config.toml
n_layer = 19
d_model = 192
n_head = 6
n_kv_head = 2
head_dim = 32
d_mlp = 512
vocab_size = 4478
activation = "swiglu"
norm = "rmsnorm"
norm_place = "pre"
norm_eps = 1e-05
positions = "rope"
rope_base = 1910.0
rope_fraction = 1.0
qk_norm = false
attn_scale = 0.177
bias = "none"
tie_embeddings = false
parallel_block = false
init = "normal"
init_std_qkv = 0.03
init_std_o = 0.03
init_std_up = 0.03
init_std_down = 0.0
optimizer = "muon"
lr = 0.0105
lr_mult_o = 3.0
beta1 = 0.9
lr_head = 0.0111
grad_clip = 1.0
warmup_steps = 200
schedule = "wsd"
decay_fraction = 0.329
decay_shape = "linear"
final_lr_fraction = 0.0
batch_tokens = 131072
seq_len = 512
doc_mask = true
train_tokens = 478400000
steps = 3650
dataset = "wikipedia_en"
Each number is 500 + 25 x the weight over its row's rms, rounded and kept within 0 to 999. Layers, rows and columns count from 0. Numbers have three digits each. The size before them is the row's rms in percent of the matrix's.

# layer 13 MLP up, 512x192, rms 0.127, rows 192-383, columns 128-159
098:527446489436470467491535484501471475497494494518517495545479476505513509467518465502490452483511
097:506500501525481521511518509515513556524511519586505580531496509472511509533486496505464490551505
096:481519462538491512440486479495536522508514526503512526463468467498464498525513511519480466501521
103:462514493532503513549544489528492541477537483496423478504528504560489503507462467489529525491472
102:548493560502510499500525467526489548476500551496507487495477477502465525533482479501498527513498
097:518486532510451485509485537506478527496492523470474459507511508500517539448497438482476505530497
094:507486510509530475438532527567506510451515494521498512501532473474528499436513494554493519482490
094:471503491497500490505496472501468517490542542516481481459509526448480429505462521503483492502505
092:488471522504455494528482544494493538522498516489506498499525511493495531486502534535500480568481
098:549524473505480502494526537457520459510477474529535524506463507531528490471467493489512500539514
086:474525499468500499463455483499459532474520491468509512511462494502501486525557516523526497494525
090:463510471500454532512472485512516529517522526490493535436470491468504497511463513474491506499454
100:508468463474536515482472528491490517506461525506483470518505445478500497475514504499477500520483
102:528478491515512463555491511499510502462471489481509527466496494510524491514483532507525538504504
100:479513526477490513483491469512485519533460511487469490502465486461507498518466532501468505508501
092:515458542520516450519490503512517480513498466497475480497528566487502524512495467432537497493491
099:524514466502497495509479552509504498463559523514500536439483471503495509484537492545538504500481
098:518551462503464471495493449436541490481533525486490529574441556432524494506464507487499500511490
107:515470472487500480485532509518536480454488513499478508496499482523445522548496525464512520479453
102:539502499488527493482511500484529466514535501483533523507470534500448467516482512501489524519561
101:536511490531483470485520468443469483469509536501489486450507480475464503477548460486513500497521
098:486500549517525499477484525523466482498491506479516474488494494501474481518509557502517557503507
094:479548489473540506474529488461535540503482547481473507525548531522517497483504498530491493522457
106:502486491537515481496518475490509499481478526469488487519510490479489425467522473479524497492489
093:475496486505515487452499469509496495478499528502525445489486510461503538437522503492522478492521
097:498479510519538505496497481526531496516514542536529449530522523446519500492493461512506504511518
098:453533527512511468493507511484473475500455454497514527528516489489485504456469516502497480474489
095:489504537495496540524501468526484519496479493485476443504528511532505501484472511532460516489525
099:539532516467511456507481526505524485483497459525483460500451496502493552562439507530546460468470
105:491497542504527507527489518530498493502503543499541504528476490475529471503533477469486440540524
101:474505507486555477495504465530520513504535469520519542555524490484474528495473508455516466493505
100:523494507518510537500513548516505497507535474479537508485487524541494495518512522537522520514505
089:511472525492530518524503492489518499530489487497505520467485527473501525485486478527498522501513
090:500528450500516531509451469481476460500511497486432478506504482474527510453481493510545503516536
097:525475500501475512509510505545443479507483481500472516483478525521510514497505481510491501500482
099:488491488472486479485510507491531455477484541449519470554515506485532484458503462543479495525529
093:537510485517505503525462486525550471509512573524477494488487481596452445489455498473497498456450
090:496544475485532479509504553519486510519521447486516481526491491478500520528511483492436483469527
100:506500493475487491483470468505483492515497490489494525491471493461533483494461546462506455472506
103:497486506515473503493511497487502496522496491504547518532494487455538440505503468498454480478493
101:505512543451498531493536473492516443497500487511490522473466515498454514525528501522477446471504
107:488499513500533503510495535502521548474499543519521505501477445519522491513536472501489452488504
096:451517499480504499486506466504527505510464504457524489509538504521487520478456483499493531526455
097:502510487550529536472459499481485496518493481489488471481511481544514502493536518542514444493489
104:542514507517486489516491489545498481496479543485485486502461519508493542474499494483530502502506
105:503504510501521519488499499487499506506494477509518507469500514485522518577508506477511525511536
102:459527503484496489526511493460487418492510532465530488475463504522510437534511492511509521461498
107:473481511500504517483500504516480452493547511521458513512473485581490510498462587507492495545517
104:480513501518467486512483542504496486429484473523469494473472504490493539485483492525506504494496
095:511526488537462495523493507480543542508483517475514483460466451542536483503498488479544495520502
103:451464519485479497513478510523509516515478502511503467515510475483531516554518497497508510501475
106:500477482540504504538492493459504517502489519511506472521478522520497504527538479473477511475520
103:518522507483488532524533513534477480439517490470484454504507470507495426494506506504504492442464
099:503501549475488497528489492552505522522536481529450456497557465562443503529501525494509496490528
109:537475507513456495517516488556544506481482498511494482475491486543492509509519502515516478506523
104:486489467501527491494495521528521472506497555478537467487513466487513459504530497488493465511506
096:483520472482508526516496525477467451476564516481483488496519477504553528474506475470535541533506
092:517486499479530445539494499487496466507516492528492496465515526517499462513513523533533490532485
097:511497500455506537522504476508509507513510500479513500487495433504488521505467554456540469484498
114:513523515559523499518483515507509515507522497505534493506483480493542487514501497481459458490459
098:464505482498498498484509469491536494519496444490469526564495491509489468479511538508505537550486
107:509459529508489517532483498521516539526494484527502542517432474531481501484529501483539512475490
099:483529500477480475487474487519512539506525534458510449494500503514473498499491498464489501489465
099:458483504475476435527527493478501525519487517478481493507476452553485523489480505512503499483444
098:519474494502496475504521568496478520544490479518475522483508504506496489504499489495532511502480
098:519507482521541513508509502493489478480498510476507517486536529474481453519483485516500506529486
102:460455530515543502460500487521497459553514474463484512470507533498537505479483513524525490512488
103:510468467486500450497474478451498466505481463497469468501528467501479484505494479480505542470532
099:528522462481454455499500541537510507488508483477492492484483494477484524497509442520452520473524
099:472471505457531481474537520478486529533489502490512503482485491471506477526503476458508524512481
093:478506532517511478467550505527456474512508519496485502522537481506484487533504526499469494497526
093:492503482468536501533451488506467496516451502493466502523523555465534530505519489513500497506520
106:503532474524446487493475523494534475488484497490474464429508535511541506512491505513486505484486
101:504531498499543524508471455514497532533528496462480508503493498468527518501463507501498455462516
096:501503515540541486480528517510487503491477487488476543521491471484480501498496482485549513531486
106:518489414509499492488532499468510465483484446466527516508488497506503485518479471500504507482490
101:560504486510498532474494524486461451517498531477535483496486505510415481507504498474500474489493
103:494495537499524518490518499493514511510533504522483495477545505519498476496491481468510458515490
105:451531447504502515493572533477513495497524478552490493463483476484518516524486530540489489512489
091:520480480498523475529498563536470522520527471461506461469466477572535499478496492486538493500504
103:464519562551535488471478531516519492460514523460490492498472502451516505477512504495476492546484
100:514541470509429509515519492520491476476478490481487491486471494502474495554521508446495517482508
101:500532494511469523528541523527536443487459502542516482469517495483479493498523511494509494448480
095:515502506523532503510504497498516553485454482492467467508532468510464487502482507535474547450521
111:485481488487504496504512529490472516487531483461458503546482521484537460459492497509510537507510
098:502499455511477503473475504488499498504487536494510485483522498520542489489474511493495528484464
102:518503500491499479539519495496489506451472501559507511514501514555509541495489489476490514468499
105:564507502461572498478514534508516513531472519522510510477494462497522484528507539501477532523469
100:481489466469451528540484521505452456518501495460511489508458526538488489516506509523541494491552
100:520503507528504554467512521497518502521489523503557522443501530519497501520481444501471494526530
104:523538465565502494529536521500451498499509511492470466508502509477522497502519460467495484561474
094:481493475535528483579472501521531496491529500494478498489511430487523509516504479482480525508515
100:518522509527488483533522538543485508480477495494517464425499495515490457474481483456503450515491
095:478516516510524461502493523476439510469516491471470500494556519398522561523557512520512467507537
098:517540510478476496469486475532471470512475511525454525509498507518503508482495547535494548462473
104:549507490487519488457509479466522500519562495513478512499481531511478525485502502531524486439519
097:516509476484496469476487525488471483542483523487487517466499513515518502445535507501480519512522
095:476521475518542547513516498460505552478521508487512487506504524488522498540492509528546556514520
100:472548504502491477487504506508492484499470500494528523513486498519494453498552492483495514539505
105:509503510444470520471521495481493515488458499550504478500512532512495519516512515489456485496478
091:536469512457532486498492522531496479490521484523471489473515502543479573519471505467507511501526
095:446503482514539502527485457457500506501469519523464477489523521503499508527536527501490533487535
105:521497517519479460516501494511484524492477463530516484515481542472565500496502524479521509553515
100:534516464506488542493555498556505505515486517443488505458484498459497522458517508476511508535520
107:466483465502481508523488510485509467503505477497508477515460472526469504507472524513497476501507
100:469490482472493481528503511501553493523463502477550452560571501517514495442549532508542499519528
095:499549473467458503509488490481530466532530482486522483491548516453499489491534513502503494478488
104:492465521495479478494505488523528502496524453517483501512470499499511488503492469479495451458533
110:496475537482528509494523488480493508468552496485506478517536475466478464490520515539500518472512
109:474503489494500525523525497527488473507519517519514468493503547476512550460503468503483495499545
106:511497530483552543450513483528523515544518518524507494502482558525466486468547518492511495562497
105:465481488535509502485526496484556473494508477514543534490516534498468512566502528527486493480487
103:479521511530521509520540521541520504516512504475523484514510473487449483497528488465473461514491
096:504471463501498483523516518501520507474456477515501529473556513438493509540492520526494510453467
095:508521488484567505474497470518526525502537527493553497487499497541490484495514522462502465521510
101:495536541517511457529535527512478490479493503462493464536497472473499526501524525484481532517537
098:521489460484518542500477501492522528493526518504488504476505488476469499491515448553490487482519
102:489459523485498510507505518491519485521474506472498534476453513465503504521460441457515492496504
092:499508506509497556515476493480496515523479490538498495531501450459506486508486510514490480497522
104:487494455497498445510497499487478536471518540533533474484477494490510547489480510500516493525448
102:503520515492498463537526495493511477536469509510512492527491465521513478526462479523512497482518
095:501533514498499513484519544472485520507512454523519538526470496469486491470543441538491493508499
107:525569516492534507525517495465544463476488516443484467529520492467483489481496525503513489531483
101:513471479553536510499506505463468532522554474459522527471530531545493517542577463497520475502503
100:504505502507500519485503437535484491492526492530437523570495524518521486473497531491499520501492
094:466464460542410487494502491484453487501492520500520510512519479465520528529510546507512498535508
097:501531476504523521501519469521498508448507496499466497488465522497514469508508531519491462466483
109:526493505496486509495488445491506506494478515510462491523493529474519465455496494469479506512518
099:496488522476485452487519506484479524560472508539499498495513483500527536481474476494525533499524
101:542494536497518485501484520515495491483455507544507503491510495488527499495434514484495474502547
094:519489516448528560498485471473506496510523473518494494505470491487498510464509492519546523500511
101:469472520517520467510490474484487503474515493512538472491491539481502448473463511534553444508505
101:537502477469513461433497534480483516473500493518499546498474497514504526518511502498520509549476
102:537486543479478485477500510531531469482483474498480516483522489484504521509529483491509477563484
100:454513500506490467467508501524493551547507539556495484478502493505487493504521468495519507532511
095:509510512508543487519516512531479526506499461547490500520536499510516500519513480502496503510535
097:489533545498527507501490524500505477502515459520536512483449497485457531527463478509506497530476
096:482503501487501477493436484526494464469499486525519509485478477485468504513538500510488473477516
107:533520502476518495458490504505565535493513513497569497500507479494493535512506485544490498484470
098:492481533488514472461508493493492511527493453490518488488510532499522456504475498507568504538512
104:472483466480494485524511464478540494473487502471491512496536449455508511485490494456516485494483
094:500431534464507516500477491464452454486548520488532488497505481534449506500518487498455488497526
100:494486505514524521539489509532485465509493520521492495529484472507523509539529491456475481536502
103:555506506549493510501495497514514539473492502495451476510526516546527433491505528483511525559500
095:450489515520526453499535464498429459514493474484495496530501509520505517501512498449459521482484
110:483489495488486465450445508480547465460496474522491505489460507522473510483493513485510450517500
104:471511438524556537538506500486486504493478499508475515510539492479481471474498513485471509502497
106:506569490499500524540496514493516510487507511488467479522515500550526477507497538507542517532532
108:493479506506499494486527513508495499489508487493506492491496499473476442498498471505521519506516
105:484493475476511533526527466502535495537493524466468536516520523541567508505448515519498501505459
108:518497526498544494533538452546499527509526500506541464537458470545574515485491521490501475516464
107:512464515518500516525565431488523487515469528472507454439515466522508491508546491483472556509461
098:547500527545497502498528555479476497518502517501494474540486488514526484513548465494483494534467
102:517495509531491495482508515481535524547453469543483507499488501456503497458472512464526508459518
097:478537508518493559490483510541492506465516528487513489514488527468565520511487496519506525473512
104:480540522497450481477520492504482478484512479476493497491505482497461489540517505526464466474516
098:442466526524482458509493478475525476534537524521518473504496449530493529493498516529487480527506
100:534456559476507477479501516493570555489534496517525470449475480506509451477506502484480512504498
093:500532578494483517476469536529561496476484484436507473503524488520544534516484487521492519534519
099:476493507482506479498527471507496504570523574447528474491486474515507496495465474555527494535501
084:493535523500510555508477463528525468499488492498474501493514540449487460445480515494502541484505
104:503512525438498486492510516450486479530557505499501484551499494484530490517521493495514464537505
101:508487474477498507518516478487507490456500502473478518474486509443521495436484522498480509489496
098:507498490502522518526492543489481462493496506478433486465504506494489429512489461490472455507524
110:515493511476488538536524487455547512491518496516443478475497507482484512520504515444535466475499
103:464481518499506491515491465495461494440515533533508514523525468494485490508511514509455512504548
098:539489451494470524474505519502544445508462484523521531509477476493503469437431508482487474508525
099:440465449514507475509508483474495532477488526499496492475489468491528487495503483516469500492507
095:501511482479475463497502465493499520535523506505509510522521517553527492463551477511499524478452
101:538432532520500511515507504433468526510501459508488490513478508492505525503515537473462483478496
095:521476491506535515475523485476511471516516465497506503520496476474485496453466505450540519481463
093:508555483511493473512477501532534515455527466525503485488538497541513493501494485534492486500497
106:508452486471535499516566536509524485480465581474489516473520486484491486518480485473486501524523
101:516494482509535490448547497521471486504502445511541526522507505534527497487462485481521498488522
112:511492508543555500507516535481510549434531472514514505462452518520494527499490481532506508485472
101:504528502485470495497500495519508524483496485511505473511516503519517489450486542529508487482464
093:485508515519547488529511543491485515493526471507509495518455518482534488499512468545457473505496
100:483464512467474502493471498554493506483479557477499453480495486509535492482507479480489519479466
100:516527528481506499494514504453475509478515505501498515507470515499536519524483533497515494497467
093:511485558465491460489541539507490511554455517497499493500495504534517457489524487494490503516459
100:494545461493522493518485493470495482475475449480525509511460504502488453541524533548505510497503
102:510540499496535474488486460505558493513507479505513501482479497447502518498530482491494480497438
106:481488503493461413505512516506529508538492477466520455487539488520526495532490497519542474526481
092:447523460521477506516432456501487496508514495524505464489501485504515518510481536480476495482509
111:503488484539483525491512450470466495504491503492516493480465470492487498463462535550471479528506
091:473496499491513504546510487452531586443516500510499480513523513502510513519508460507518482520506
095:470504505489529472457514460496495513502492505513533512521499497442489441523456484465491496502504
102:499490489498508532551509513495469490478496476465539477472488463507521512474491460481502487436500
104:485478492492453444540477519497465479525497498502494428491518483497473482476519462519504521539478
090:524507541487505466533542453523532468499482489509500545516508512501523507457473559461478492498512
091:494470474503466510494515485517519494546495463479523482495485487471464511459513498505549476489495
093:479483535520473513498510473519460524463516509482487440510529527507538498472487491537485480566519